Part of a small language model's weights.
Size: 12 layers, 9 heads of 32 (1 for keys and values), MLP 512 SwiGLU, vocabulary 32000, 17.3M parameters.
Architecture: RMSNorm before each block, rotary positions, no biases in attention or MLP.
Each number is 128 + 32 x the weight over its row's rms, rounded and kept within 0 to 255. Layers, rows and columns count from 0. Numbers have three digits each. The size before them is the row's rms in percent of the matrix's.

# up: layer 7 MLP up, 512x192, rms 0.072, rows 287-332, columns 96-191
# down: layer 7 MLP down (transposed), 512x192, rms 0.0678, rows 287-332, columns 96-191
# gate: layer 7 MLP gate, 512x192, rms 0.0765, rows 288-333, columns 96-191
up287 099:149173136134161123153138173143144117104156083142100097089153078130081083100159150115098143150186139112121096091153128108143150136147184116183129171071168139121123103134172065127078156076133189125185132107088168173189156078103153121141156179118117072141130189109120115120173127133128133191
down287 098:138082156103106150088156114117134127107163108156104154167148094155114141153092165143138075176171128131122131143114144106165181115086108144140094127097108118123071089143112136101114122149099116144175099127134118173061109105154164147144166110133124063128170143176192176218133070136159149102
gate288 101:042159097140087133178133122131131109076132122145107178124188083082114079149210117115136157173116157138139154156140089133122139151164135131050132139118144141136123194108101185101162081073103133119129129133140167169177118132120156068141188123156145133124101170116148182211132108163076083116
up288 100:136180099140096128066140078119151144180153075081177116150115129137133224162087100110155145095131136160136085124159140135091167093129122166150134051110096100112136136121119103156126166135141084128130087187126093151116218128173089182152130136133090100130111108144169122078115110073122156155
down288 096:156181089119136075182111119142082118119091137174168147193088116104115060136137116102110114164129132118092113115145176176167124144141172174080129149056116134138168131115118169114078124175149133080154187110112135116126135154134110152168087112140136151176153117119142085074123119150147175190
gate289 105:082108082092138104112171157149108155136107134151149119190052144074093135150105136120115098151169148117166099167109097109156133145100138077124116165095130095127177082163132100106135151096114106112069139156105109149161128097145126115191169118111102149219102105122154092124181108116124138076
up289 101:067124207095120141124105142082129123146168113140182127100189114137116201084131104082152079184118216077136190161119136189161140150144162131156139107151161173113125094145201115177137097150154153133130049157101126127141151119191168159169106141110098104119134122118142147141122072128096130152
down289 104:093161139100148065096125141095170114167150116130157089165186142110077121141100139092098117130147151137143152149137111111111118123127088161167140095186106123132083129141127119178062115113162149124119101208106107119103115132142079103144104076148137135164164147143148168131112110109141071139
gate290 105:127173100161130125099120127116112095141132133059184089130139142123122150179140147122137203162178126152106168149116127130188161120128124185141130117075129127136165109087199082165109126140111090150132083110147145120177112149194081106111132172119137104123121123166116082077148141139077125152
up290 102:141075164157154120026152096129170075118153162122109143116106170214143198130117086157156109081186145172102131075138147114105181134118091078147144157154125175151161111199141127134125106119195108151151136191120174102155160126176087105131100109160108172136100099151095145114115128111097130134
down290 104:108100241113148122127114096142082145113099122119114166110094082127073114105141078066111123155131160136150152179165128136167121117087106149155159144146124115053117146199132144137100093117109083120166134137164107100060134149107110122123089094133109115183147187169171210140110179117123150116
gate291 091:068168120058140132154117088085127158087171091166153103125095130158166151166111107095098101060145165149148104104099155094118058089136194149080116174139091181123105132082124127122126100142165096115066054126050176126107133097079079128177142119102134150123083154086163122083132167052129164116
up291 092:102123146101160148114155135107150148152118103103129147114141128094081122042176128081189166132116085117105103144135170193114105146119097096110143126093105112105148125145119109136156145097078108150084155133159143100098138167119171076094143143138104061145165085113139166192114060122163137089
down291 094:156131101091121121145090131168116112167223130174109113110137141134192137128138152140135112086153135152111141128156164101134135154093111179149076110123177199164137101108140100126108134141150133112118153066162112154133150112129116097153102178126053156115174121175027140105105098114112161158
gate292 097:096182132153123120140118112159099140120114154110131110125136078123074163131172125130133149144131179080174135157178130125155159187134131147113047110125105103109096146066155125080147069189125145085084114056125122134136087161115166125106161130141152094140151082166128135076082157166169193189
up292 104:188154102099106128108126124094137113096058079141178074094121170144168134142158065114133117112122159087148096196126080119162138110131153096110101153165109109162187140088054166177160106172117113146147156134180082147121114166039171167124150171142128160102108165115142116056127158164136070172
down292 103:118088091125198173163100156097122046090126093126154159107166092117180104119178085108084103180071084123162109127174152117163122101104082123180148097191112177104169138154125161134128124144133086078139099100115085161164164091084115136196130119115169116096150134109153078163188111079092122104
gate293 094:129155147125158111182136150110087130115052098078142142116140117069115200137146175089114175158148132195129103123159105108155092178129112066122131131151089089143129086106079134107153123129133120161132147143177147158149121104127237078132117141121121165151107115152167145145148108195152182162
up293 100:138123163041127138107144123131098114145110106088194182113158071125137101114111100094102157145160140098128090108200115164106114103155153094076130198145136114077093141121097137117136120118141130084117220031170151132176101143204162125163114094100102128108137086095166168143136168084147123136
down293 104:187150131103098137125182137181126081132118115109173106120122115191113136138104148094105079097084127041164150114178131143098079125148206108120125154039132143115152124156164109138155129100119110145171149155146165119132141131114071189117138140134151101146160116133065152131167123161127086153
gate294 095:140123110138101085139155106120096090173123156140110102124104170110129125091124103157152176123188097133109117084119101103175117128073097168158119116117123115122214069126167138121122165168140047166182113140118179154114104144112134075155137137104096107171128071141128083105052113117140202099
up294 106:127138136125108158173080139110090148207189104112129098162171117135137104163201173144094158134133136111109158123164113170122096156142137090116156204162116170146108120143187100112130000093099142136103157128081129093135129077140125115149066128135160174139175155113133138135168129107112139220
down294 106:094094121140118142143172145086063093123122096096141153170122157086125137097177096087150167121161078052122134117104123108172098156118154152074136080102147099170131089096148128144053163121141122152138135132218172126123121173114179093152105114106109088207128153120111104131127115105142143133
gate295 098:172125147169052110157132086084221114175151179097099133155119171133116198143145130135115129154138145107151127144105131093137169116141139128133172176102092094165058087073163123118141091105169192110186149060166125114058103137125190127097102164068094102107126171123147160153049116132140090126
up295 098:116051102151113130105186126111118164117080135105087121142146054133136131136127153059136101139079098144142075110137133170103129074215117083172136154102103099161132238118114147152123101111073101127091146130121166118162153124144137186148127185126093110123120123067131138160152073118108131104
down295 098:085143167110112172104100149105150159143103092110095142075135091141145119127077131152123167139146113193165183105167175117102126080092148136132168095148147120122191113109149092124101084126106145086087140187088158167127083092132118127121166108170157083154129136145109110125125159131101113109
gate296 088:127085130139117152065086141082093144115147125128133104096187108194197106101138148124126104115136121099111168105085205166096206185166190142151145130106129166112163116070155137195136137153184077141134092123201142163118116137187111170097098090121161122142094101159181111120135112164181120081
up296 093:136096161166142120141112127078087145113182101108112130149112123176156107137134216176102166153101125129096192103085110163089122144131154115123171145135064142110116171184148102126186134128126141124103155138139120110116125130138157186101120167120168094148125091094153137107132111119102166120
down296 091:170133038097081141164093134101140136091112115151144153170085088060163114105108097097113091134130137156119128155180145085122112139098125106129120119114086136109191107076108062075134136159102142094107118097126153137134141145104123084175118139142137179043121143050146147137095109122120113083
gate297 096:100141149163137075121149104142039114114140088125119084144160094186117123169155115178098123125130082145130101106178087124147160120118084124157113102110126119124135146187147142106110166080087115192126158136090147161114115141165115157158183210151153120159132099108141120085154120178095098135
up297 099:085133144122107130169100156088167151138103115117140054147064137131119120100172092084096085128105156106151124139124137163159116152085129143115044149105186140152148086135109095188140115114098173186068148116092087101101113116091136090162109075169185122114102107109134157124102098180089127144
down297 097:099140162124179099094115144168120113135113087118166121130164066141134112192153097046142118062125111126164090100195065067099115152151093114105133055134171114123117204110122165201096128119110133151098107166193101164104110155122138176125147148184127145122163075101128141115133122135086075106
gate298 098:170085125142116076132102119125156082125104144146139119060147102129142137153115132118119107139162169142086155114084117095132159080120191105178102156154160044121120085098151116166121166135115063111157159112099093186177162182148164109164152119114116170190169151144134174145134133172132065101
up298 106:145128156105148135127133104139112143164096065180102115134122119108152108116068097184087131078073106094153144098108116165153178085154093092181195108155119114208150137115160181221160137166173162163100129133184125144178132160113078173087162199121089069128152100075162116093122135137152137086
down298 107:172115138102122074145176159133150180153136117087174140130152113119130108199129152112120087168120076191135153090094120102194069108128120185122120109128152173122105081100149134118171113141104121153089116151124093090120145155160108127137180107109172160127080132143146125150159115104090180218
gate299 110:100116178134115124188197170134157146182103171130099142119079114104100067161135163185154117174199089118186105160131101175180135140112087098180145126099149068118153140106123173107122086108123165138109167124183152161052101103092155125110144097077203149146171203157139052152120121107084212116
up299 107:171157145099069143156142134137153129126150135157100119110095068111099141086129108120163204125096166138139084083088132158095129106095067116129146172159146081112133126151158176112156066067124129173133097129148076165134106066125144115127186110114150140124124138066119079104144086093094126123
down299 106:133165126142162140130094097130116118138134150101174145125179153155107082201108147106134161091172163155100183083118074089107088137157144130076156129152124235121151121078093163131123103146176062148143146111100102143181090186104092143178204098095095148125158120142129132139163055111135147173
gate300 098:103134093146131122085097129156133185163120078153202140165109098161102125119121097163162092124129170107106133133097105120085148112110158143112109114103161129141133168106186079100120120114193139113175064156127115145074162158149172149185145134138103136146119158122114121133099156174105155171
up300 101:106110172149132105131134096153149115147078137138130109162077098103119083122145110120160124139123121159104115124121127131169140122157166113129083121129180120197127193127059093101140122158117181141055069117136095133131118144133130211129156102138086128160166208157129185087217134161171110158
down300 101:051099119126099224076111101101169069145081128128116147146081147139130190105119124193150133124128174163074160119153116127094134118073134165138071135091118131081129131135162074184122147048155140159128116140113103106088196138175064135130120103145107136093098086142141144146124105084107171158
gate301 099:102134154140069101150098113071151121121146122177110135168090130100099126115084121089155128170147180143168120082138097097200146138139144085140123115134112089118086088107123164160180125118152133127083124157118191085070163120155156169117112084124118113191119095087079119177074076134135132137
up301 101:141157086113114133089131115153104140103129087157188163083134099077165153153118137090170184107160129159202176111129127150188091138141107172132078164164101104092072165143140142165134096114115175098137180155098161087139148082134113096159125135107153133146154124073121131141108151119150155107
down301 101:170143133120140196108162044075121150099118088137059153130087116157161110129112075122074165122108083104178026118072091141131088128153151168141146126110139147136119133143140126092101182181086101128131103156168089139087093096160101130126129173134094133112098109145031096145067171121155136119
gate302 100:140160093130160139188100129094118134098193154121163120143135113166150192083138139163144225117085107086130128150022101091101141201139148126080085116078133109157101171128167093123135139086135163119074129087108161103158148120159108127139143079109123142131147121129124133120194157144118133140
up302 100:144164152141077130152139108178114127153140128171191115096111087095153140207151126168113121121148122115155126126125111155127042156086157137177081180141175095109118107147153115175110090166131164143163095080155119107149148121203161091103098175116160184141142186125134049071148117071130198132
down302 101:128139133104096178112117098136150097092136153211182100099112162149100158090157085134122205124128220113153071160109182139171121161117141101110165174082151146126060143153154113081068113124138144118061160165175124162148137111170125107156102115113106183101124133175082165113151189135189077168
gate303 107:143086110135079121135114130107081124116125105161105108135114169151154078116090151128148056179109209127084107151100132127158170119082177159188116094116097121121085096153177142092116107105091130156119135142173087071151119156087126182161143157102173175123122095163155124105115130160146114100
up303 104:115110114129105120111131134170196150126106115134216125170129085117093189119085133112084116190097146177136158099101129088155122171120088101130079146104163154094148157052107105129150198123093100140162111137122142118177151116155166146202152141162132183090140138150102140084147188099092182122
down303 105:097181143158155096089107098099162126096107124156156146201147176132061130191107149172172109119181127144148174110100167104089060140109159089147132099039087105160091154117075171120127155123131106081109137124212153108141133131151143145136166072193165136120105149074184085167168126124110114176
gate304 098:081130086113096077161156125145219187112144104113147103129143107091139176094110134158130126090053112167111091081089116095116146173109122145161131088148128076108112148133121103102139173133094175121141053126163121174094153117074103160141146114099138106119106118073083133179136094153177141162
up304 098:154144106156202153117097142140078092109116120166127109187086119157131152094142142119094138118168127097161119141158113111140159153157125110131148155156205194097129118141132165129095141159148145137110078061204094101143105118125108145140155166178065132131084070168137125148202152107158168143
down304 099:152103155143124060083160133103055124148120097134159086142161162165095097135120097153101159166135074071112110173132127124099148097086117151144136147096149090078123115168184132167151135096100126139142165093168149145121149121103132107116110168124159104177129129162175106013123126097128205143
gate305 099:141124062137132120133109154209149153078179131123127182120129141076067084076110134126104161151107169123148130100148062104117153135135099160180136148096151095142117154091079119124103082159116126159072154124154133159173178157104122162123093109126162197134158128160056162166119134106128162112
up305 098:078130177068143160162129090139117154142116147121156179174104130122133156160114139111107101131188145158178136160151122141140106080143159156064128112120037156144102087119123161118116087152215109139116144173127145145157130115184188113204138152119119084126105141112141155198132098158149133177
down305 100:173083118170134143054127147104182147120163193143137160125133111140174138137052151149156117151163101148133157100117129081130186141061115109143138122188132143110132077109159162105105121094115174137133096082112091167130149123134207120138079146120140162116120044205151113177143133104073141164
gate306 096:079092170113075092120121118184108170123204174132116123107114059131102129115106112136041124178147161095145111077074071149120139051131202139151102146101158093125109095119118058064126114148158140127113141127136157135135106154179073126127096138152128143158145130188083193106168106118074135122
up306 099:076051116088137116144154110164151137157130143112105101141117162126116171099151084133099170123154130084110123109111087032201134115121112105137186121148143161061098129164097084109158173074189122167127119138061163116072151145116145123129170135162099149136142116142091177153182136148102104111
down306 100:108114114098136074132115087164164098136114113134111149153123078114129151105090115116155120160114125120093185131098199129123150069128105135132105105181104104134132142195132092130124133095129182050136094104131162164128172046099152189185173132135179122116124052110197125149132138134144117127
gate307 096:094104108073154093167164208127127138146160133123095152159144165118084140191141057136084106114043133121099151105113107111112115111140079092160099164164120089098089131165185135136145110059139149095125178119119180143109120115167161152076143154129116111143160108078104157162125114197094131151
up307 095:109141128102141125129152141132114085091097153159108048128183108145159185118132077145119106079094128148119137142087107061144110131125103176052123171139169117134154107122130144144143081085117170174176096162155115113151145100096177142123139207126141066133123073087105149153083088239147168075
down307 097:107147150113130124096133137166108080180120126180128118152118108144091174115058142127070095130099147118161166139096139085113155156087135162168077103136052172123165151134108144150131134150141129172155114187177131072112148106131146139150156143107102164061117170018193169085208181106141120162
gate308 110:109183175200190122167082144148126099107102128116122136129138135134087161133180165137110152183137149097085111180139148126101124206078138100142165116162149157062157053105117149092154111131151140125153087139159108088159154167114145112069104148115071148150100226138136163145125168148145082129
up308 103:129097091121136108148164078164117194102144111130128126135099128133100130139067085125169175100121147117157074092116146114118110089100086138129113109120078121181083182147155073109124162092082164115100192069148142154140115053164133144159114154155126131127150104116118146079119122078141193182
down308 097:166152136212164085159080194136131101134111129148099168129139106114179133094169171114097124142092123144102152099121131142097153160085130114161161116170136140117159091136132107105187131162156112134173108204124124159136176169091134170076096115100091147105106167133151130107093100148138103120
gate309 098:150140132140135131123141222109164105085110085125093105132192120129140198141136147140101155109147092124136086103148108074095117132101110086139148060118093133158118153116122166200141114157168128111123140152153171155145128119112084083124159188131160107121106101076110138142105079153116146153
up309 100:087133097121143138127124115131109163154180156082086089117102109095122077141166092084114137078123146129184131120144125125082186088143126132195098162091115157139101185056143081109189123175193076084144077109116157112195128085113117115098130129150128150090138133109078096137134113199061057187
down309 101:059125169140160113133172059132135146174105181131099173148134164181168174144112114165107160113115142143059115197139174148103148159126084207078101124107099179155108120215164112180122105072118143088124123089121158135142164154129209171160096047105101142159152118141148126124126119198143219057
gate310 096:164192044105129125191130174115122161154194093105140144182088107183159141149115182151145146139112164124147110113093112112166144161147208178129104126112120098111149100140117136051117087130144149137095179123147168170144130116129152164178054137189104133120154193120073093127186134146146089123
up310 100:143127079115181149119151120140122077095125109139100140101143145138126098091106133103114124123140121097159079130099140091154177114132165162133158178142132164149161103123087083132140128133117050086131145167134156070127166140145171100112197152130123139122182123185123165218138242164199132190
down310 099:104132155129125085179150151108109115101133162144098113153130104101120189105140136124105164078191138215151172186108114121100153050119058163157150117128092134090088147173168125137181149107110123125121117151019116090159132147145110162123120098110153128170178077136128092087068099134089093061
gate311 104:121188165110133099111148135153114103166130127097117127172127144122146115136109152119084165117126146124155138146166136153143091108140155118125176090137150110190114146128122194121120116099110121171134031146109124122122155112083102203114108116118147114154141154147191181126143108146173130142
up311 097:204156085177114138129106123079152147126137128170110111130120056153165108154139091157119135152092113131137148191145164182124080167100145143097117115122139124088131145100064111181159165102156126083108088104068143127128103158128204135136102116119131110121170116125182135098161106137133175110
down311 097:183196155083130119116128108103157096109096094132128177160091113137152130133107229077094083104048090114136161156159155126134123130146108124099096128160138165152130139127148184120143143090147148181102073121162153157108144157126155081176149166146148153165164166162149180134095121116193175110
gate312 106:099136128120141079197193129103193179137136161123092117100104164083149149074146123171107059140100154141109124104133054132168159140140138141168152161129203102078101084091140171082119137153169171159139128157143183114165145103108065176158122122034140132152177181119123110081116125097064152158
up312 113:169128126159144139191097095169123143105150179134195160156098091167146179127174171068149138152135066145093163129123161179098155126141152120159093095058061142153086138165127124093119158119150157174175096154056128110102136159194149095141081148164168157099095125179113158122086075150117112129
down312 114:174095156117068164112137092149145146101128184139128089083214169179120146136149119145188149088107161144124150125114163187132138152130175166105076129118110128179123177093135145110178109115095113152156130165152179128155119154182199111087092055173169150120130087186135103144097111133130123102
gate313 104:118158086105133107165139093144128098134168134083130174120130173183092113158100139176124100100151185142095127177109159131078165087161176110189080110140104120101164189156130166099093080144151210165131130142115125096141123045097125140145118096079244172165125124132164091112137090107126088166
up313 103:074109093147113149186104170106098159112127128095123111114146133094144069119123087077208131141173124177179128169121142143179120171127090121111133075083156137217062081063127097134114137107143127114138118135154118168107162120168107106092188121149105057147076120157070174123114130167159145106
down313 101:104113115129084114103111131126125126149139166071089120129102066055088150151086119145130108107153128175101176119146152119156148112116108133175124129094138089086137078147138139096107126152166161169115155141115158162186112162108080120167202107135181181179168095110096132100109176136110105172
gate314 095:156151112124119117109138121062132105131147186152114144132107115147191203132134167170158104143106125122155136112107098137149192169139133137118127111112110088132180078097107138134171102158139097107118101097165070121139172148192181148138086139134117185109144142148114141149114129133059102106
up314 101:092130113134077130150113126137125094137078088117137101106103158142115073111087114112067146118104114124066081141124147077101096117165092116152127149138107145111103103121073161172182169158105145138111146133125117094113100163132181123128118148159097090137169103104148103131133082152184119158
down314 099:137134150103118041149138077151125098151153109077087167151125111109159177169146135168111141154127057126135184140108113131172112134132118138113137075122176111142150099112126079168088106127111140170077153165132096167109135108155114138120163104128097168182114106156061133132148115163072132142
gate315 106:099140166191091110157054171161068144110090124141082049158151158082137159116134196105171099113097147110128071144153114160107113111106163125141088143107151101143125147174096082148102131073112126099051102116104123108155116080159135163116065128169078091173110207087131149173088083068169086135
up315 097:109116119107110131095127158165136155125118083155236128112121159123125136103145121087132141136062226149146065152132196137118096051104154126111097160147171118114138121132134156071131145111074159081088117117147097121079125145096036113144183140135184068137114115104135139112151103183146146158
down315 101:135130129065111178130145144147133110117129110112114150155133126078165155100168070113132189176077092166084102150129149152176141187099105135152138078136104168209108112085170071158072097137122137159156110113152148132063119132121139160115121195063077157049170129145150095082107104125128160141
gate316 094:115147161157093090128090168123144177100127154104151106158114072141080161082147149110115094114111103163121112087069079118187148128130117131119170123143093079067101134183146109133128117143161077176113113177195161134140089154162179145194157107073155141133097063170134144105112123145101142111
up316 102:128174088130136123133129166110126116109138106157069112100188191091188165134120115136160194138200115152119153158169107177136074115129119149096130094144153121108144094085133093095134147115087126118156094120092117173174132118114127042084111188102136109174109160084110176133155166145161118175
down316 100:060088173188152077094160124093147087215178128111120098175161109124147192133184155133093131091162121153151134147089097095145103113134105157172134153142127128133124144172154090137140095060118101130083114170131129145167151103135123034094157152063094152131176117140122149164170108126122119107
gate317 109:131130141138149082118092154132156122082134173083139066121115123137117160111129148137131143082079111143111135111134081151196188138087161152116061138086128086132126128093131117113134076115172160099121090055070063152119094043108142117184070109116127129190189144156095149158103115105064163174
up317 113:128144132155147133162092122162174121106149126135171162132105145122098165113112194147131152084115195060140093113107102105116114164049169163100104104097206118169122139120117080104150116093146089117110105110073108144135113087175172114142100104191156175134165171114060170162151182127120147126
down317 110:165113171140156185113102120187158121099150142113094106116118172061099165119127141174127154082161171112079169090088162060093123153115119141104147188151199170139153137104146131167126172073099120110166082080110153184139117133105072097127147112173129148082117131102053126135110166134104150124
gate318 097:128113130122153119117129109136122107107149122131123151152088132170165098151100144138098103096107103101189129093202122138218203147114132152136157092137141133187075103095145156157128079186110168139107158123126146138165118110121147180135162169096082179108119097158075161159087161120166127110
up318 097:163122167133110114179140152174174180139161120091128165139119153143093160108081173174087112129153122151076146139068143043090133106173089153079088140085144149083130095136141194092175085107166155139163194081100125179093118076087147179143119150127161167118154134129129145100113144162155182129
down318 096:109123123112150151086123173071131124075111114149125108133188075137104092122188084100169143105145163156204080096193102175151152157105144074140164177157108138134124114176107095124104169076100113094112135178170109086137137149126074119126113151137112115116102148128083077086181127092071126106
gate319 092:146152089133130093169145152173100092119110120069166112145155134160182100099099093097129100167100094121159112120123088131134111104187086081129116179180088066174084156076100165188145131146126095119124114155168086127129116206152143127077096156150118143160132094191159163132101117112084107118
up319 097:104116135102145112116158127083102164119130116129104128125144079088092183056173108157130181096166182101147132172111148124161153109118166149146135077152141121064210122138176124087151136130128142116153127137139137211139109126117119085156118072098122184122168116122103111088174140127152153116
down319 100:191089116129117084173157142118124152073131100070143104173165125122128132078167113108165161103158110140135121178103146130106114109147111111122132132188079087104116122108137116134164149182119125099158095093134139181085207141166131095154142163120193176151198136121111138161148104151111141077
gate320 098:131137084071149089134114117108136136061094116080102131069165145159148181069139101143090179113156153122167136161151138112121127109110141129096114141133118122136153148089155102122156179125156077093212119102134106177154108178149139142127141146102066176173163102148164122151078130158067089107
up320 104:034117141130121183160190067127123148107075134129116185055174145172161142145111108134114121136171169120107158152121181107123150128093142038069173125139127145058139093115165051123151163138073115115146147093135140150138148201113089118092164135141137062092150113141099092196080124161130062142
down320 103:135134173136139114165080150107145125165120156123127112158094105126115081177145183130120086160080111126122134094073119102078109109077127094103102150095141148140088140135066126102119084178091177151064170138060148072112098092085133128204127122141184136109159117084092099149150082143131137131
gate321 104:125159192150121110095097185135082103133140113138137136145144174166075118127113175093174123115087180148109073143135112101147141121096157072189116102130099111112189086077139104062175129088137126121103129167102222137135145157115154070148180127105109156139092086125190142115159174178085141175
up321 102:159113141106155137085154126111104170144121109182140161136122078119143103107095064151139119097070098096135070138136157093089121158105164063142103157089176156172124082106126105135106162162128124144150108175120195134143143119118124134166181149135146122087071124119182141117201152144060123119
down321 102:161142116154162132132128066161154205126100143120128126133129119078123109169138102149175111137170098118149176110100165110120042084134138138062152112133176132156126095139139128148083170149020122097103119140102111160083159134127125095124105136147168116100061170164118086143210144130132124096
gate322 111:118113130101087116131090128076114116139205163130085107099090049115113172144079121163075107153186123152081154070101072102151110148115160092173099076119145086167096077142123135142072116110116099174134122153152171112139084139149115148143092131144192163132140127174135140112090151156097123097
up322 131:146143105155171113094142131142104148140095050123174152158110175072111117137186137087177166113098128118173110193181128142084088119085099142110152190182087158137112162134138129095159120085099165102145143100129092104116113099044168099122171159161129087174112120063138111107166102115142123139
down322 114:133115129084118052122087097080113122158104179098103116077095061115146163161108106126121101137133119132083137108113127147162154190109171135181092065117131039165077103128106137140085140162109055196118114153098138119155124113160100120156099123095192151181098130158117172169110167110133095131
gate323 100:104126098138105094137156115042074101165151145156127111089129099190124216132084088120203071144145136110171128135151140103138134138181056138108167181036133085103124132127146084133123149090109104152131055134121138136152139138088163096240139147105177125126163105177119106135149166128117127125
up323 104:053134174113056087077063118052125123165200138181156095111154105137121153091142102110158131077148095138195122180111135107163101218168105107118108185098112119138139130134150147154111119156071160161118095132122109119141143095136139112170115106095120126144094161132144127148154099080159155189
down323 104:127112121092213141064125172118163070198173120070112086092133135166148139230146185142091139155137214084129118155092110141093139084099140163147101107133126118116128161199125141140124119155109106161181097162148157087066128086142144149132167120093130156070117148139130093142165133117160130115
gate324 103:134147084177093094143154083155099135130135167108103111141065130145159152121115188232105092161083116098156060064194083102124135171113116139132114103151083085129107169138116121107133133109106166165180158129122133160109112111167127159165094139142108171155164158166101104186153129149159124071
up324 099:141139173128097148136111139160165144089121147137105060125152132143137134138095182160050149140070159159163176096079121114103117139090104150162113106166123084152157177094151137136100131131122134135173096132166134158197102153188132172129112165071047131115127106147183096090138173111096070149
down324 095:175116086186115140125101143162159095120097119118189196156138116177169103159075120145141178141062079141118146143136137133123108111192160155041190145111086159168140155098071086173124073104151099105145094143188117180149148102125145120151153115160098138094103112072096109093171091119091102144
gate325 114:123123106121105077130143135123141122104152120051124110145164119118121161103183117109147142112099112095123122161124116184156129149156102143103158118161133076140160137178147164163119119127138110119132105098146126146136163153075083097116117100135118113166150089187220107044103086093095125146
up325 109:141101089147131136113076115085134129123199064129150110169162087138110099134159084169172105117163119147098072194098131187183106190170133174124136097174125123163133134158109106180076144110067073138154132161149098104095181136127139125131122062162136154110169081151123111054077093108156107073
down325 101:158178139117094164095108090099085162146116139152105125137085121132161106171107190218114070139178138163081139110091125122112139160091127077129124114091167126145088092108104100106179121110109146133089140142097188132114075171172166139133118158095121170125102199127135154163121204176162129120
gate326 090:106130172096169114097105163118164051098071150133195133053126139190139094095143197137135186088115135109174117134080123103123121087130115105107103137119059126131146180159108140134124127122096099141151113179085147158156125075162155099112122134100113128116097144103149102140168158134155123102
up326 094:146175129152136167146110093106218182100105123114131136191142137129148216172105128148106095146147150107076141131095131080154096088128172112155149131142161147125109069127152150089116161151144131163127096152081146053109122171134145121129095154122111124104120101116108128141166148095136090105
down326 095:085093172085160114076125090117058195160094174084157176114132138158084109072087184106117110142142120169067142098184149169088145124100115180192123133090168085186127124154118159117146126127111133164147144150107107121097106100117108099146092147143105109138167111110131158157094111082148147133
gate327 102:129108124110115123175131101091116154130106129047124160109162116144125100131094143117122149154147153120180131090134122147211135152179129150167173134155185119088083105141139157099117109112161078172113105053131109173150099118144123157141196126062158133143145196141142137131112095150153106140
up327 105:102151105083096138111128149134103111123150119109126122123139078179143215158165106122118129083213087087128129140139145116062162145093142115129196171141162109114194102132127123133114148147126135110194095138180169091145039162121164115196126147146134141151051149148096084097101142084164095121
down327 105:085120146134104148115109144108110168194160155159150115080104132133152116095115098143139087066117183083115170131139201071112105186189122129154094125092129008104096117158115104149147062060169099118155174142088171154154088131172113080143138135143136174145149118116121142111127141181119163154
gate328 105:083140145152117108177140175093158120231114168215083134111072104126113151113061133138088119187124172146102155115050101114138118097115096112149144139140132094100113128120109173130154156107129172164213098161104131178129122135131156113146127124166159129144102175151154124132126090142131198160
up328 105:163178163147127110092154095054136095136145103156173092105151127169142127110217185188164150152123112095121105151157140121077125146160125122126076124109120106133110147151084184127164145109152144141129116112136163048130085168172133173144100112110157085129207165149108137101127112101105106144
down328 103:191096087203138172182128161110117151127181148141128128125144125147149174115087155162126142175174105148123120147116128094117134071143131088094100114120130125114129153101158136187143179142089111150122097182121089110138112158111149151073117143087128174107158187145147116072076155128179110136
gate329 107:152184056095163123168067153153133141102173150093122172123094145106134140154137173102146141150122154098172198186065098115098110169102180183077091047164153138112097119197122111128146174088173154080153148083119131147128144084121137091140146116101102148131134120111124125172177138114138118165
up329 102:156133171126118154085177106090118138132135091120099144097179125182075101196100153134136052108116132142111190155151135191161159106076113092138148085102140086123145100099108150135107162118093104134055125138137098119086138128127123104147147119157070139173114127158195134113195164145139161159
down329 103:108128133116137200196127109156146140133088123142147139085164122151126107104142158078113169127126075092138179110175100202153108135149076156087144153107164194148116122133165118143090109085200137162191128073162071105174095104145127130074106124135072134126142197148109126146127106099119149205
gate330 097:110143128142118083123128178146116125103128151152086127096113127091081123125103151130119178147086158123130116106120123103132137120099136157215126143038062079168154149151121094115189130119150114141178154180161152146135159109121156145104135172168081163130163131106110128137083113103145160125
up330 101:137144099118139124118114142128123092147123095109128145125143154121112118134174134153091193108111099129111154127155116146106123145122150103111116173167082142133124130117120156146123147090085111093120156158081137119192118166155151141147078092134078106147091156151096155109123115104116106115
down330 102:137177137075130144169086111150111160122169102152153171173145147122089121096097134115111098192153160099120111110096184098153198132067198113185115154131065169166121126163178132160136076102126114142135140121135180080157138134111132168098109148158066106110159083141140140110117143080136163097
gate331 124:110114091096146073115110157046090062090136163137126126104136111132118131074195191139093152084103177078165137127107080129140154128078135146136156107125100044080195120163151209134137164175144077125155140109137172146174115116089150119165122141105125138154085146164176131118117157148121084147
up331 113:144058065176205120128044110129097129098111120175177098079127121152111105177109116144137110112116179093174124142054121103112128081171172121096147169081152117089156143163115096134115142152109102108158078161135132133093147104088156139145198118155138110141146150124111127125165102166099151112
down331 107:133179080168095172091126188117124172151135150163070111140084134120132156143160089096118124062193097142130053150128109158140143116086178134164102159155114129083164133158135118098126120138134100193117130164134132158133118130120160147164136122060168165000126178111146125137118132093116072104
gate332 102:156158065102164099141104100146135129123111071141183098188132162065081142118153111100108116113153146107150137149149148151081113118106163134144144083191159129117112126153089102090105111122096147162127110078163114134151142090085148147128081095073127150170067172093129206120155117146154107154
up332 099:139216154141104147140097110100119062127143141069096195152193162134109186106117178154173170153082109108076105085099142102114178174128132095121149167109126138146152112089127085072150092158109082105075162136171152140157146130137158101158119093081116107163100116102096110125143140178141123154
down332 098:165169135177180076149190111155177111110127140122130089107096155131090114110168086114107110063092151107153151152136128139164191094162125155184122078112098083042115073095140148132148175131134118116047136141148096139134115123144116099136090137129123120161092106137140165099160153186132089099
gate333 089:147190143136165134124143169127104078150106128116129106194138102131086120151126140178209125142117070139114168133089140076189133132084111112128132105135077111104105146141091176129111093205125134117161150109141145133156109099076060123110082106049114139139118122146084129146108147142163122145